Weights of a small GPT-style language model, trained from scratch on English Wikipedia: vocabulary 2048, rotary positions.
Each number is 500 + 40 x the weight over its row's rms, rounded and kept within 0 to 999. Layers, rows and columns count from 0. Numbers have three digits each. The size before them is the row's rms in percent of the matrix's.

# layer 6 attention output (transposed), 128x128, rms 0.142, rows 116-127, columns 0-63
097:621500496550450563475537531504536460467428435449401537493547508606505484546482503514468546571478509488496558547506482434480508451506530604493511507494565457467493464470521464450556487510521535
110:525504501507464514410544503622572432609501517497473443444617463541521464488449454518500461515534475543488458466553482472500488494468491503441498539512518435489507509415477457445559488504484578
094:492498532515395486466518520396491557496508439474454562484443545468438539528598485515533586525503440460525546543470511521519485520497527439438546449535531436536463519542497492540504513540430525
102:446588530468479466480542538538521444438482507497460509478544483558472553497504500576505571509516533528524453538501474490462571491473458469617535522512546432545486526463514491577505455513469524
103:465460443513522488538476470378513522612626519537485508469529483489480471515534458492483435438530494462485482451495491516514470516452485466551453494457486565501482470484596521508437499463518559
100:624577502489512496522473563473643511456550532513522553542420536476512505508561530460426511516492418526403540524488519529507518437472500504511546535511489536493507534552483506444490546483519484
098:542515519535495549507495586550518480531453554451524468524499454578494530557554443433471482505520505471490496540513490492527464504531438540548536499442535480515537539599440494513525508411467459
106:373472489548458508505432499519409547504410509553464506453569465570454507451488448573513454492546472504499546462455453518512467438472499496492457499472453433499459567509534473469526481477490491
101:447486441515526480507483526492465528556535568487508557502459514542498514505560498587495489582456491517561481508434473474480480533532481569435510435510522516498572565542537466486509476423507417
099:615554491457502482543456521459515525528495505517593496504482483493381537441554524521464504489490435542533476528480448555451519483521518535530539482510593484460457584515425502536536511438529502
100:596512455535515469525508535467507550474389472507515499495487509492485500471484399433577490517488511486521492436457471526483536484477440486481513512455473535489475497451474496511538490506502534
104:494474509456470467490508620505579538453518493462564484473502495512531505444537449487508452468492460565434541531485535559506563496519472463574538448530492544519430439473484489547504522381506497
# layer 6 attention value, 128x128, rms 0.167, rows 117-127, columns 0-63
112:490483551459481573600484523535486528488463562482498526569376530498485485523500517498512553443503423580497520483506474547515513403515530540487482487523584483561502507474459493427453486509560450
106:519509532562462496505453517474483487538572482491480465454565515565505527419421452515493559539442475476483505547532498424489505474437529420510549510565444496546516451536515486509450507501470485
104:509502517547511622459446534484540578473540428517474469425480489488488505479495523465525473501441485459458564471502504560468515445545554506503499497549443480392490541514480465482524506495486514
099:515462489508454460540541512505483516528521456514472482456522478402531543530516480496558456625371534538487533459502477450512447485543436518498530500484444519558524494447504493536509517474535496
104:554479549564476484530521513458513510545460513462488494441569469501526500511476483456467486463455542460523423589540534537518569496574440546417445521504451528605527470523549528444522476455449476
103:552502526577544447509562455507489503523463504472550484517511573466527468445567559485521523466544442525450547504486552493491596452502523455468416469462450539535502463475447496479415420557570516
101:537432484545528470499533535524476371521493516497457509519413486506476552491516521485553471479489445536414481601542572519500500529561536479514527452555485442449511461378503532546455526523475605
110:482441556507454445544508481501511521454461472562522557475532504457493496478512500482540427531555455516532514543490479491447548493508496477517569520477477526532551473455560495499473549563559542
099:489469526514453499436484461502549483457486501496495509479490535484467507511462489480462459488545510462529491439526584497435579507451504476475499517502515534542503499528454524541447429501436501
105:450506504442477527472573438527539462531428473508451438481514503509556536490508543556485582466476548478478424517543554520506505510476451508515425515451538496499479487448503468537468448523510512
108:492443534488544483427511512460471523474532481553502489488519530522525506487507500542516494501469510549543459423465490459554590476444486497423493530484470433568550603466495527527572497529480568
# layer 6 MLP gate, 512x128, rms 0.187, rows 0-63, columns 0-63
093:468420510497458498547551528478497490436544554475508477548511495435567546433580572454469516453496511522472544454479555521508520461497428457545551489565485457508477476569486522533510520526444484
100:474523523551395480471495507508507522572482489418417477475508472536491494480589526486471457542529558493487569495569514496477491459448560480454443590463487491540472443457549516455455525485497550
094:517470546563505536415567532442514536417497482490430499459482498434520576490514543491458453458509527489539424484518466510495455431506496474471427463425432484483478513487561518504468523486497495
098:515518523487478512461492475483536501471494575497506578436512558530543496522510511464562526480513532462461511550540494447552511512506549422480404447584489515505479494559477470569512554453456464
096:511472533491479546505483470435513434443490441546464425597558493512466543546547532484463535556457451488534452442458474486473456466513470525471494466459530572482432553497449419517584539565531471
092:508507499495420471504583476524567486400566496501439500555516533483561518493530500476502468510594496450527491424488461485495528494418558480528496532515487465470431489468462525540527448514471493
095:461476575500506497549509530411476553521481534505413531445508470471554468482537512502565492448474494461511465455450519550506474460443464483541506505579441535481504490510498481497469399434482494
095:425411530435481546496464457467527580491502520542496546477522518479421567479521479491554477494434495442546493439484462467553505487494508593527496469462469461497410501510496535551491528506452503
101:548485538480470491431500466441487409499499450469548527550424433472496476534473511547499529490593489578556558496491550489519485517409460425515549443487560502420472473481561528535465468486540532
110:536451409470487505459498460487478406531468493588546488528527496480523519470503533527544467504523474555471535500444503522521372471492526499610501483518518541458460509478507518476536437534556603
097:520531490491522475476492573550588467488464488491504516548493548559494552465549518498448554474505483474469462435521459553496533500528484521570480468564522552461478472429524486491451454466487498
095:588401460448486483560540484452491493516454460482462516488465504565434440476446571530516499503496495446489513450485478522532478507486491460548508449494481492499479427516465512568554497409479520
101:455461535467534564475466557543471528521506506534490528515474529535511527542526526442511516506451553493514543562476477514523513538480464562443543535451505451470532468523486517486424433509515409
084:540474512494546505464511485447509511626491443559471502547532500521491559528475501547515550550511511475556532513536442516494558491497490482478511569526538500574521521392461552513514475494436512
109:481474493489538462544538482509472564559506535535465489443525519504430527485516529523472436512508471475493462507545572508555575489535519500475439506485527413542453461487526420466513379494422458
099:481499463482470578521479463468516528549456480531506497524527481438558463493471486507410429538449555549401504463538500485521504530481417498510531478466528498473538539509479497464459476455511491
088:495529473520458489504486541446407462500552537527511523487520497518517503438481541482464496522553565509476515505432490492535513411508501558519554527437554482455520468513549542429525541617494505
099:486517503482577493484508532509542519465523559405542465557449544528478472525485573583448518517472421453456508526499510459475552495476479517503457476428518536496481477526499499520464469538541476
106:579491565480521468489487437482554509540499532460521536505481464469524515519520484501484473445526548498499518444464537557611459450484533457503512477523563527584517558513584570507539421459524468
105:497516499542532485488493591485484532465472530488485486563494526568474460500513544428485516507462517519499447492425597487527473452463499478440477539548426479445471469518466486464608521499496500
102:530434475530533473485488518492513534510575362444517514480481439510452555459586466494553540472443507506487478506545449535488486551496521513499478447478519442520500502517457569521505481469512488
107:474544500502464518518517493445524511411472462429451469479432522552455474544543492447519560497550484448532470463459487508578547485524518550455493487517513523518499462444392488441519557546469502
093:528528441454534479510467539508460543583537589524470523505532514496458590544462500466501490561523535551419456485511485477510426511464531527414514493429535498478537459454480484543528542429609457
104:479546480435553510578465524482517542497429442606460498419526476508513451567557497522561488474484501486453525477478404559491472494518507491557457449534461548553491545477512592470480544511549464
101:510454471528449499455462465503516485523554512515504409523476452488476485469528478475466494546427478510469479458521432531458511525505506537533531581449429458467488535410469552582510541514543533
100:473558467501464520449458576489470493511508471551479507530542522510538518492476435486503476453501501477518492483528461445540473464550489513535534450376506576547509523460468481512499513517466640
096:537516430488502482486469423483481446480497497438495480493412440473524524493530533496560541526545581485496504480548489476490489448481480440477500494447444526532493530550475528481556419467495517
100:488433511445483502473541498587482544527464506503478492518533542478505482535477521439524492471496456428438581467540478497484518464519513448521539545524509524525550484514554504562488538463438488
095:499499517409490489514476504461501504498504492507531473454533460566490529447574504568546497465546457443494440482488504547505515546476565544540398481517440473471530562453511512468469535508566595
097:555474508527504480570510503477508518516466510550476491467471532499468454437514557531548519563465501483404529507509510572504524569445460491463494436500489519437470575538550540481476461509416532
104:516553508471499415553528486517560521513429535527461460505521533502466496514557555581463535483503505482514471482485507568471452493541501512522545446486531457489452578521561612576524539500465525
100:485602526573469470464513485500454450511523475492463495551521555483450521530479443476549434511474465525563516471440501542503496479461488542452518488482447528480483496519462478468507387479483515
107:545470475451451492472522553527394496570503499573478486517498505421467466509512516509492497525495531509422457416442435477562517474466471463607511484464531582497541468563515536417463513525549475
099:471457476461475510510501485545539480509519541493491512507564517524605412570490539489540451473528477413556556519525522473442516500524463508511485546507452532514456524545527481556456500518486400
080:546447485481507487494461513473432514532482501567462439474466541509518517535495586459421521501540510535525558525494503516495553539420470508474444516523549470541500609542504542527540440499544495
098:534457592376430496491439373511542526536475495531475509515524424524504537495529531522491461528534552499490507438477542524462462513545522513573431501505460456484530560491522504535519463556481586
080:532481524551469504552501545463522535549525414444471545528528528514543477547559519554463511503514481495464511438485562513505414566494428449517512465521477515423446506439486521498434505501492512
105:421469564495514557461493528519516558574417513545565503513532483457492529508508531567508476512478436492483531459569583549513464460495563458552557562419502480443496470378472466568473508503465527
111:470491558519491528530507487487632469570513484487516497558484413503546538487573553495432480562529476468476513542515523558392510522523551490516524479487493509521498439478538449531523490539546493
101:508434519484463471548500563502457525551466458493498495406509477528444506524471501569502449501544507468414463520444557440522486515470486527582440519489555518485439466527492471550517413523509500
122:459498523432521525512515517469513479496482473566450429543512506498517487523588532486504513486496487506456475431538507425486428483534455495474545525508573519555428598482518570461526540479527542
085:448559417495497479502510563436505496519510492512411500483495510550506428455534496507485469468558487502433469524556370517537506444563462515550570453494498551430413533589461497514500529459477572
103:418508506463457545479472531426535505533444519456570512567490500514534488438460536479517488515542565491496502521451431508503525496529490423513476560467576520470525514540509443524446551500504532
093:446445489511524536526506491501545441561423498492532511501537522519531505506547518538415577476458504490533602578481569518498547522490610485517536456514488485531494490482545493511591419535502475
100:495490526521562538457542462459479477553548534503454408511516469457534491522515463511428471592508535526482444549465540484387490546517529465514511463439482446484466537475496517496534442474544568
090:485519464506535548414481523468443525419465373457527521527479457435500496453479510456533430535564411400523546503496500503496484527446464426467485485587500487451492504473509557490541497488519580
105:398524567464416479517551478471518484527522511456514506534503472498578444532528499566547470495472539491543512492538499497462560495426494480452486523524516508502454464524609485581455442447499486
107:486468517438496457470501443478495419371498464440517485552520473478559502511496517495530506543480496525455499484483503464516510425490572546498444529526479502498404494537484548515508448432516475
106:508518522511486500492444519537518463501479521485504461460559534453430538554525445437546530460530534476419535553472514534460587487455493440537479515483478481501553555502520503496471536463508552
106:521512484457558462480400591467505564489487541524477518534438510450510492470515528533582526526571593542528579550537471508488454461507499490535516523496475461526512513457524456508549491481434421
098:506546495508459445518464571507549509550528549378495523516519500500612475557483527497475552507494505546473452605490566547488487514479598446527518522511539487493478457485487582462491479442503489
098:505542482448442445479495512532477508553473439550480519518499491529438518519504424531491514497454507510504483488498534518464541517451501500463555474505463551556533609459575510543502450422512517
097:468532547485537472474528615525535550516536533479545504486517551501486500426484539501532549563512415524541543596462563470475490438454502493445559508475465416444577446535544529483414562486502473
101:389523462544428440517540500511480481522472482489505480442590462495529468536547585531475521472455492490530494487481465494539445508513467519571407468516559514527451489425535522491472536570519500
105:543533509507438437531508537485522536546474505484500544552591536481467529498524512483454443504513460531514458499545394588481505541559512529497494590495536492501534504402488536521547420562492598
107:437538540442543491459509517484456504503460541495422497483475460507496395561546449489560534462481503453458447463518517532542503507531461471468455524500499483554519532474489545524470527554430508
101:485456470556542484484481547462506503486465572461545459460471440543512505445502422468438493467518529511477494540492448537510478479494438544492512520492477491503472488516500489513517520499609530
101:515486463448612469536488572591525472462463519576461522493499581537479471516531473512456530537543466473500518514482564547511544499549505488527521447521476519432526457500485494515455478486513501
101:522418507511535552496490488507546487557478486516452456448543512482535472488505512490589508487461473444473567507525431455515470475535563473523595554525453505481481537487589484534559567502543532
105:506536488574473451454482478427441480465499512486451449558410478510474458467517472534578460480493505486495470521508535519452492470457488454489518457508490538513500518626487499469487476376467433
100:511459532581479508496594485501481473483476534458530506479497552431569512460473550495520513578503481433465560580527508493469577435446533509515478432517471463491486517540445453564518449449510523
079:496518461495522479544448518529557496501524558500498559446474553492525591430447525477495515452472458499450456448542371510509497485453497450501432513508539543473482450489489464495524544477542570
106:586495537534477541463469527517465467487490428483518544505531508537480557469389459557563461473525516521516556550478562539449468446525468505526508540467467540468494520472495531467502530521589512
091:489458486556487422442457453469486521442509605509502574460442532490487522556438534566448513518500527440526463478545540568566484541489558489513459552443538551570446503515547541514527495478556456
# layer 6 MLP up, 512x128, rms 0.189, rows 0-63, columns 0-63
091:531551510491569449443533462523472479543463458528465476449588496547502448552460445532458486506484461518487540508455456506490532555519565541516465487450533525563553505462462502482500495463523530
097:486507483460469547572447502534436636434565470456441535476504519429451517478486508499456475434446512468479504473470467477586460504440509485484491508556505499499569463534484466476490472490482521
100:485489514417430459519546529447462508490410571481548564577555552522510499525475503456495425534496506516576468444513526534529480560522523456461502505442436460530468453486453544544467522541522522
093:494493500502499599542542499528465516483545455518486522505490494516490465499536510607503478480469444487515487439463480533504411510452540577478556527464452506492502523500430515462490494560508516
105:549542509523524458571549513519441467582448536500500487431451495511493489447473478446585500478466471491444524582487516530470569621441453566552478398495525507472498454469512519513533478440443517
097:522522517482528519493514456428462464444507532505451538602487506459472553502506508514488462509476519457516447462410503560524554453457491530499408515569514458521546394447478536476508360491546500
081:451511550570502468580497477512534482482399483500526504551454457471526529549526497536482527504600510476480561512471501467511471530508431477502440512448516482505470503442571507537495560528444494
091:510492428520556522424559494556520486523434482503506462526500515499482473520549456524415466459492518514542449477455482497565476538476580479467532566531520448568573493504544401542522447457508535
092:451503482470518490464584451494508482508470514496521530493520497517474514536406422497575480526478529525602527500489555543475464484518521509518533484507507554491489572450556491482505524492414530
108:536508415499479470500523521423472471491509501504488482522399438518576471493416492425455544544525394531498493488434518497540473531449522554563578530514509576522492505470489512541473505579524557
097:566453478453581464426499513453504478469469474468525513449470536581521519468496490451500555499541540490505510493507493394459507420490501537454492534507484523550532515515508501533550484461465466
103:505520464496463465566559404476548463528483509518575497421528457524422439495473466526482618475548499408563526480530531478528402562535478452509446542460533480515565448485489504493496530484495515
105:489498519475579491529520518489520525479517496469507563517474513519494542522504481518514524546525500449532480440481490451536438521412522534510458498480479473436559539515471651458534519497531416
087:519520479501477537464548474469485457523482416553509499517563564492492507501456460531516476567490517450440528460541451474542570515501456533502493569554487524528499497423440493472513433499446470
101:388407519567495498510478496440582530418517535431457497475537486553478535534497461489483492514473529528477509465499455482462432551429459488496476489545521479513527435536537537488541500508544487
097:483467482575500538485457520573566497555471497536484520511491396446507510515476530538398590490485448540501529524500546541500471503495465483537465508467512474549465462425478490548457536469485547
103:541492462513495484529526516508475445441530487475551505505472487436535469506508547539512589534472501541496589502540508554469495577451538577544480487576529530527486482484503541453435405516539499
102:471443575527582478501548446569528495447456554474537484558456454412504426472523473539568524507430509515412544423535545478487520448523454536499465481507507481481463523456525521500484550531444595
099:498481533430596452506545444574436511469480505499435495467544491534491561498490499502510478486491436453473485533464559511473517485547522468531472615436438472441495411531542481477516478443441510
102:535544526405423453525523456501449479487509541489428442506503434469491481518447504487536539482499487520481535492530596449576460511532468531535532425500535451602527509470564443493502509563451479
100:505548461507493483565468528527487512525463517579414482447500531466473492532513468500503548529540528493570509494498576474521498434558479428485502552536460499563564495422522483478474502436552484
098:470431469544549449454501492498563442545501444501495548510495428564482511497494496530430512475522530556537518489492409406528433484496495500531468449563460551514500511516511437429517542491524506
096:537518502490487481486529510514468467490439519450514469485600501495502508440458494550483513496509482583551473471497487476472437456553442436487542476468455502494539508484458483454524569455482529
100:551468473428494493487494506575533460514538472511476521453440471481547510580534496471539522534491530544512525541493427575534442495533569526615455460554507565481481512466520569507511502505484558
102:452459482514533477589452463452494462460474513444542450435596500492514519487421432477501497454487452492508473505444508522536421435460479529533560465509537518491468534542490534500544446489511489
099:508510506486542525556545530478502497603525438501424482494486546435509515485420452499502566545532534554450524534542470482469470480478468480466453517516558532449556523475474518392529558495455522
091:454416463497504536517514483538535510396486446507466485550505568522467533515463527569479451468538518522495471536476458491507496451563502549512456547497466537483472496462548511538546582522453487
116:503509501581587482548479490511526485477453536503498481385472452496487457556526514554502550400430519589488449471506445508515500483528508527451527552459495466482482497526457528515567497505463504
090:488512538461444504439562488512475489506494461537489504528498410512484552448472436531525506456419490603455498508447437477512584462503559460512408462495473521511474509518551465474467533494518553
093:577520499517520517535485552494525470495483534534460464500458481512484488535464506526563532590557512424406524476522527462532486563501437514465468458557471520502525517545531507489520508491453491
096:522556572533498592482496508407499548601401434459452477476524537532521478572566495463501525495506492413513478476480484510563497485456473518473544503485496489512442442487442479505485520441505491
097:469484546468476405506557490457514464445476458544493492526459455458568510529490561523519485470509518461457436557436527498438553539478478532460577521506525468518511485457520461510469571519477500
098:454513472429491534480490545467490469471527478511457472512467562580541514459489598535427445475470537555464514520516492515529521458438486451521467545509493511523448538539548559514446471425452461
098:506593513470535429478453594450490511458539495540480567523461447492505505482488519500477531484474497511542474494483489488492479472503450491497473455555461477547422456554540513504499553457472463
089:503463575501487493530535536444510560434478497523529481406429541455438487481487522463522536508472429550425500571523431494452536485505478450540460518525513495509541517486545452466493415475472459
096:549522541495522519564511491551519534509460500585486523470507471505465566488458589492406600441491501505415522503532522505492541535466529494591530453585512469522540463443493494544543538549541545
095:498497529454494523480484442503497495490509420513520490567444464480518537476426540535445476471493529539504455512521521492491482405438557454534518487480563471499564474561556511510550476524526523
102:527565533472514570494535479571452507503517452403480524470451548559568515510470512473503547493480508436487521525521521459451439495535469510586519498437534464457511449438515478517503540480449530
097:501503525513435519514480458536463439495516505519488476530492573425487541465506470470478490530462544459450507486459488484526467517568568537475526536519516528385582540466494462564478488496507492
103:450471524467459552473533509522428513404532490469464543457543488521504431487464492504527466450530515490473390532452499567524564523475520499483462509541539447458508495499526454537442558566560494
118:477503513516434579519558511502440568498520517481520492542540489482462495513537540523467475513588502529488459510433481472483451482489479496550497429505515517543536381476508546513490505561476531
090:530495541533483551502480552494543454484525480460596539555531457496560566567537508481514487486476477420490471525450499537513433541464499517484467493432467473482568497497560503445545414488507530
095:526467483532525426511552500492601504444446445501490478537446476543474503490536547479431540480519450502418525510504513500587493468493509460513507455562520536477436421484501491459511543511495509
102:541531439499433533459552505460489439515509489459510558500476423459545491509542544476431481539511465497467583482508507487571442464493492443596508486486559418483436402530517566577517448484496504
096:463535526487529436554461514540477542453511480550512528539513551511451486436502497491591542439551496483477467527472475455468530453487450589496401534508501490499526548522491404567509529543469485
096:490462525525483432492473458490577536527411569511454568523451496541489518430592460507470494540458471534460476519466392501491513427548525491472513550514536478501497448491537584550507497465481484
114:513526537567581492485504461564562493476519571533497454498503489558425515503430456476434509450534436523509546505460528513562491457512479577419505477444515480420535527554581482505462510558476491
110:493472451462511431437457441452456476500542529522496527527515548469589486492468490477586534479444525557528489572510466486488533479518509502554499480555522510543447524511479524518529447522443435
099:500504525477438567462547455481527512582520472502534491505463500533446504478539494432487453484511528476518549495551513447493475499545450577520443543537493528523568483459442559470564370523447524
111:455489445496447581535582449493539453482478482498471468554511445472547510500405453474429543499450464497467498426486572525458543474487510539456517434465477531521492554529457527480454459519464556
113:542436412539501503484561469376541495547465393491446501454538452537472512491470456493492437537491498452527568564473476483473411519523475522484469529494452516475546537479550510444524464543544545
101:486505506464458476540457424510498573510457456552527438485456458576429496472508454464493482588550467525485461602509518491507500516381539519449538449525440517527519505452550507532510463397500444
103:455523590517513455470495547508532532477463550477490589482576548493479515468498577478468477584476523513533566478464547541453506528541455476434529561489517446474561421464561494410520522477486418
110:499498510551452504458497521452514460436514467458506424519475464473549470502474437457522530515557486524574486502526566579521506481554535399470537509546507484532492520497451455507525491498515527
107:485433546473474535540467540491468493521470481505449401486498481544549528505557471472472455536597511417427557461556537518452566480458519503521570482464514499554519535530523504515528476524542580
104:529471490590494451482500509470496523550503486483430536481495546515493558454491487429464471468503474465497514511537484402458587520481497594444448412470499466461513556505416480529475550457477542
123:522457526540472527502436505498492531519493543526508550541543492433560500484495624510509481526437456453586502544534463548505530550507619506542467449443459475518473506455483479555438497529508498
100:482498483511469473511529555566503499470510485572519570510513558447475562523475467456498472541500466523472541463577456494488504485490510447567515531588419536614550533545464511525505437526503528
093:540495547452476522428466542521420481545571463476516408512516574471539547454474431478509505510485521479502465388458551435502482488433531554456533438451463556466506575511440505489501574500537591
104:502537511483524532480498498478513487479512547461571448539472466533488514508488427509493539464515537571491502546487545575484435470453514465521494461487474511470478491566499469457462448430443446
096:512487560497510510504485379459491423487472534489489510549467488472509530489517518506532491502536500507511482514501543533545497483432483502528531483553471480463527552463463493396402415506518534
097:489548524552507430509545512496428567409482509497494506485501488479489469490488433501454505446424397496573476399523518481479469478474424488495496525454431490571555498463477571458505478480510497
111:473477561566528509478504531509522521450554454430459481540450503534518493534536486598499455499529560485510457453491502453501484464540535492430522521517460558505484399521521497534508537534554518
102:468494589481489535466455532563363468532570485483481408539524507509408529540499457536480566475475519509479503528474475569529519490495528519431570501517501466495456510589509430511551494493484502
# layer 6 MLP down (transposed), 512x128, rms 0.177, rows 0-62, columns 0-63
084:436467483514464448552467469460527465503416518537495463563504384503518578496402557532489531492481540414497468500508472512501537504487435514469468523507420547481472466472504496474486484528498470
103:415488572544464518545487528548459480497453378472455536548512575495432501474441523464532476489442535519523492473552480444541572453472509504417513492525450519480468465590493547488476459527495443
099:504455505452502559532447456470546443497524481505422514475504512537541579488529498521506500519478510524530407523480481482428498541436498433467494517432489446537542455464492452491508576477530510
095:478452466536485546493563487506537473475452584436547586541498556449544512393529529455570445528507525503471525508495511525489499461514451482485493504536554502485557513470446505530456467544523490
100:507451530557532500502469455471446540467487554505511500464507524470496477478485503533524449494546528453521517459479511576478490447533548461377465489486505476526543511499561526483434515538441514
094:520536441514507454498417518479440497501554484457577509409482550500468471404537478527517491539501518478533588544455522494489537519539470558421504458502444489483530506597464465449527564444464461
090:516499509499551452508462499453454588452528512569547550486496477483522562517511469545473472543515559524416453547488511483437466392443532551452503493556497487506521441564550518549565500438457512
095:479560458525525576482587432454490530482472410450487476523550541533513541527530544431490436520553461550493520540529509514518444434475573524508489474548511525480511475516434511426494455493500494
083:525508460513420495419497527515492472503528476528533491486479530535533528506442518488439465538512480539505612492450557565503483569432473495470489530421527545467483452455508452535436506513508489
109:511527478479503546474535496521465520435510485441510521537441428494516432527507516448535511535510501504456513489472505469472404494537512514505562414439446456512647510472506538556508539461468425
094:524471501500532419541524566442544516453479520487539525503511528469560512489551513544431482478523479521483458482524498418479463515491406411506499580496485422513484462553559428455553445471516470
105:566473420418518516491470428486554454499499477568490540467499516564543466465455485438550472504511562423456491493593450489566528488477464485582438448469506517515496472497506529479534534473421543
102:536453485477470459505518566517511475538423605455466455459421525550528473439471453496489497492514537491499484504512540444555437486494471536516450465482508532515456491524467503619544516526522547
077:532473495450531501565497507419493540478517520523512536471476489471483521592534449530516515494562466562518530475504540415460488524440522543430504496585561510482464540539514518634585490475436435
097:543527593469512473484484407594415445493510594481455490473511435515466483511534525449490468498498516462497528491528526512499569550596470468473457501511578520513543527511492523493439504447475522
091:518509523574496521471499468546459602518455452562541551491450467497495514496447470479416448464484512492417497495549515489506529473537427518594468513439513541470445493437457572554515536473438515
096:483536535439522472441483500497524558503473458550487583481475482477523503514474431571522484494469424537454466547494452470493534517535497481514480483554440569457516470558405458518465566522516521
104:481544495531421530489510473449420433494498482510498514459514409569494451474532478470607470460516518481554527525517456496551544474476579489497517521536471518532518531526526548510502499527405533
100:540535533542439430521480501471436483499511536449477453525530550481554559475599526524515572452507480512518491480516535446537491557476503459546480450495448494501471445527466536451515563477464498
101:451509551546489514479550467509475522556533466531510501428514457607579477572524478445455491559555513499554533535443549585459490475496488422478459545508458458523563520522519496495527515506508480
094:509496555411485493571515549573426483499561496533484468513561470525478512505476454543548540563445514458514570535503406527472476517444524491447559445458554441516427539473498548475541456535554478
094:517489457450529482444489478551472496469543459482523599478465553431401511597465405429531483582450437509529509501465532526485511557561545471445471523473491451573506512515468565511521496546498470
099:517505434551508588480443601527568555522527521489498493550505494520484461491482496463477554562572486466434470518485424508558476506528558485491534545558514463552530512450498537431499504522466468
102:547575496462610487501463483468430420496489473498469479460498436508512516482453474504475478439488563440564490546509522573431468605495477532432531532513499470471489565502501537516506524548469455
097:528472560431525504488467385495548515495531461594513490530497532504482451552472521490539524479546444504459481469526505501492552522547593472531463530508467514537470542484443533584446517520493468
096:471403518486525534525523455501488475615522462440486505565495506424456521508510409496542471526444448534505506453480484474506488490477459564515510442455510466554584534515521497458539469476484500
096:466464528499482483570473486474465444510534508472531542605498503595552504537484468513512469596488474540556409494452503486502497469514459486497529438529517489474476501459580570540522505499481501
104:487523437500570459428486515538541500513509498526479529538449473500476489492549603458611549547474563533533566442511443529504504469557479429476517517555536520503526491497441437570529467462587473
089:492616376528557484494482510519579516511514509500485582558505510450538495497479513454555505530437546465521516538490503440514498456503499459528517542458528522499543489450532482489481532452464487
100:554464453520534466481489482525512450492596521463424518483466512547501514549460485479520481527445504463561449485443546461430432399466464518580555509488460477541490522543442464510432497481508554
102:497474529459513563430507470437509542504475525489499521463550576542459459458496524523493484522536580479469541524557530467516446546535535416468569482464541486483430477490553423542516464508461540
096:501459488435490522522585487549475583485410502475528482499517520499483487470518421452497532489571508516520432515536439433508502438523456464469560519482539507509502542523474484505501480526533482
109:375565415455493481518480491563481503481526506488499541471527528515498407473452490513422499526513519529512522441507511510512477479499486475530546444506511502464538500451522555458411485474441536
098:522474509493467538526475538526469442554475527520463485498551504551533507570403500560515461547458521487477533522473490414515532500458505530506545502525522493488526417498529580453517519457528448
093:507438466469482501559514500529536484509443471431505463426465466528585550540544506462490509509512518506578448490529537578530527536514486459458464493425510539548466558515505467495552494478468443
090:498512457491518465432421451529503539524490502488583442570524484499497438521481397444468480564528537401481520512509524513438514491488490518436487584503490553514468504500421467510472465455442531
093:497493478458456525549512516522490458541449498508489412480564514517532436536470529507497486492473469457455471529505561498449537475530518445474539453471418506455413483533506563461457419534505532
101:494454547522485494458452535486478467572534434395471482463487540512549400413461459516493520447478557493556421550467506493526507561528432503519474551516411426468534542461518538483544506474494476
098:509479505447596454457480513523504471450538483523570509498508469550483491592522498449484483512472537587538501450558472506596472448495442448522551458500495482546484529506469490433403530469524514
102:507526491483551581481474452491506487465598510558478545511491514442499507503547501403504493507496522524525601480497512484485525547503531509478584464490509527399566502536447479496587514449555512
112:497510520571449531491472467494520477477450514558537500506540500540422518403457483503500525476505517551470518529539518499521543592521510524530459445504449550545452450528488542538442479525495594
087:434510499551470552508518570532509492521454510518509481516595464498494501494480530487476489491534478429377464501438536411484440463509433551498484495452492483459509536501489564471521462482480510
104:474503462545511444542544522558559452481474449560481512530484548521439505511511504584473541537516509478489437446534500480581484455455493463488554533496468506491470463418477530517494485461471588
101:494512448536484471515518491489554505496542487551483476490468455502522549523564564457534537552533403527449421563479469579540483520467506407580527532485487546517531486529518525550474500423477523
099:539501529428500504482502521510460502441442548502502494486516499582536446459519519555441444490495481488562531578505568469543494496485440501515541552531536567485538437449521521466529480487411464
095:510500527422485492479498459475530500455470521489488503469511491434457522524572437518473507503474410525502536515578436468550438491516555474498457509473468473458437517564532524477484524488519515
107:483530512590463531470509563461525426518528473474437468501486534510453543482506488462455491461558527466499491530443491504490509446564509543537539463456487580545432513439547457517490572517473561
107:560542517474493469509496552515508441465518482494574498454472527445519529478576553526531519536480449503600497400496487466505528475552519451477499524535557456446551485543566499455473524480533534
097:443449434490493496463470503438515542481480561559561423490495470445531505494515589479502562529602459494536495446549529510446512545478481425526435523467512581503471546493370478448484562463489527
107:519526514476483496470479472437525460463544482548449487458526469467555523479589596474487466474452524474507452532398481513476553515517481535472507463463516534509422513454524470466493484483473521
107:508385445497525564478540479516528477439443539520488500586497527469495482541521555548539484476534505536460439488478464458465485601533538548494507471543527475496513495549483555490477539449536581
099:488498515562469552545522419486547473534519513466505457541484491520576501435529446456551464563508607576470533492535538539467444480485482536489470488542571539517494502471392455544505523495489464
100:561572519546504438498501510491509585534454413532538491517482540445436518491509438485480502470446534598437476545580499490541464519496511499491472475495454527480478418532473464541444472444490493
107:472439440454547505547433438464471463449502503572554437497473504453520581575494435458502442500495475519526473502535505462529543519555520576445540441480495509440532447538447518532513499495561517
107:404417472497469496533509481540451432498574497576478497481531530534524443471483431517521504490504517492493508500485533503510447508533549491468514529471578511533446527494501497560461424472467576
107:478534584508488467502506449425483509527490527394507490465532521462487530528498583482498452516521497493511540524519458532520549451507472489489430600479510567512534562463481534444502555532499465
110:523453503507522504525541474456438495493498525516463499534450428507582500429483549558488543511500444492542522563496499560485476548499523523423497505448505496567545509540427494511502505588553543
101:493418435508516513494530490456501489518544509448445534551493535436532483494535542490534481518499457433458446476514532551456433519533488454527458459490545504438547437583536455503544514524522493
099:482563537573566428532423521480402485503520553494515539461475540532468536493481528563543477431506434510515474497580521481493496527501438546505485497499465528555482481465460541540421457438444474
112:495575434475482521418508538431496496490491579534517562566524499525435504468437462483518527497509529482501506513473518591544523484489551505461481473561499491468395462501525494432467482426454534
098:503509476465446495498540493639506487512481447482540523503556488520478553453424481486531484479472502486485568415479462478430512541489494541550568508521473498445472502537462464512461515422493500
094:447534552530466452459467517527522547508447550513456545528543532466515472486423502444497505451488454511471444505542488523562486517530451473603573463468486569534483482489448489432547573481548558
110:492427567526547498440539498467538557488524464486497521483479543547528518538528583546502457449474548554497507525508541461561563458560488472437475527470434518479448494527556459497463525528542561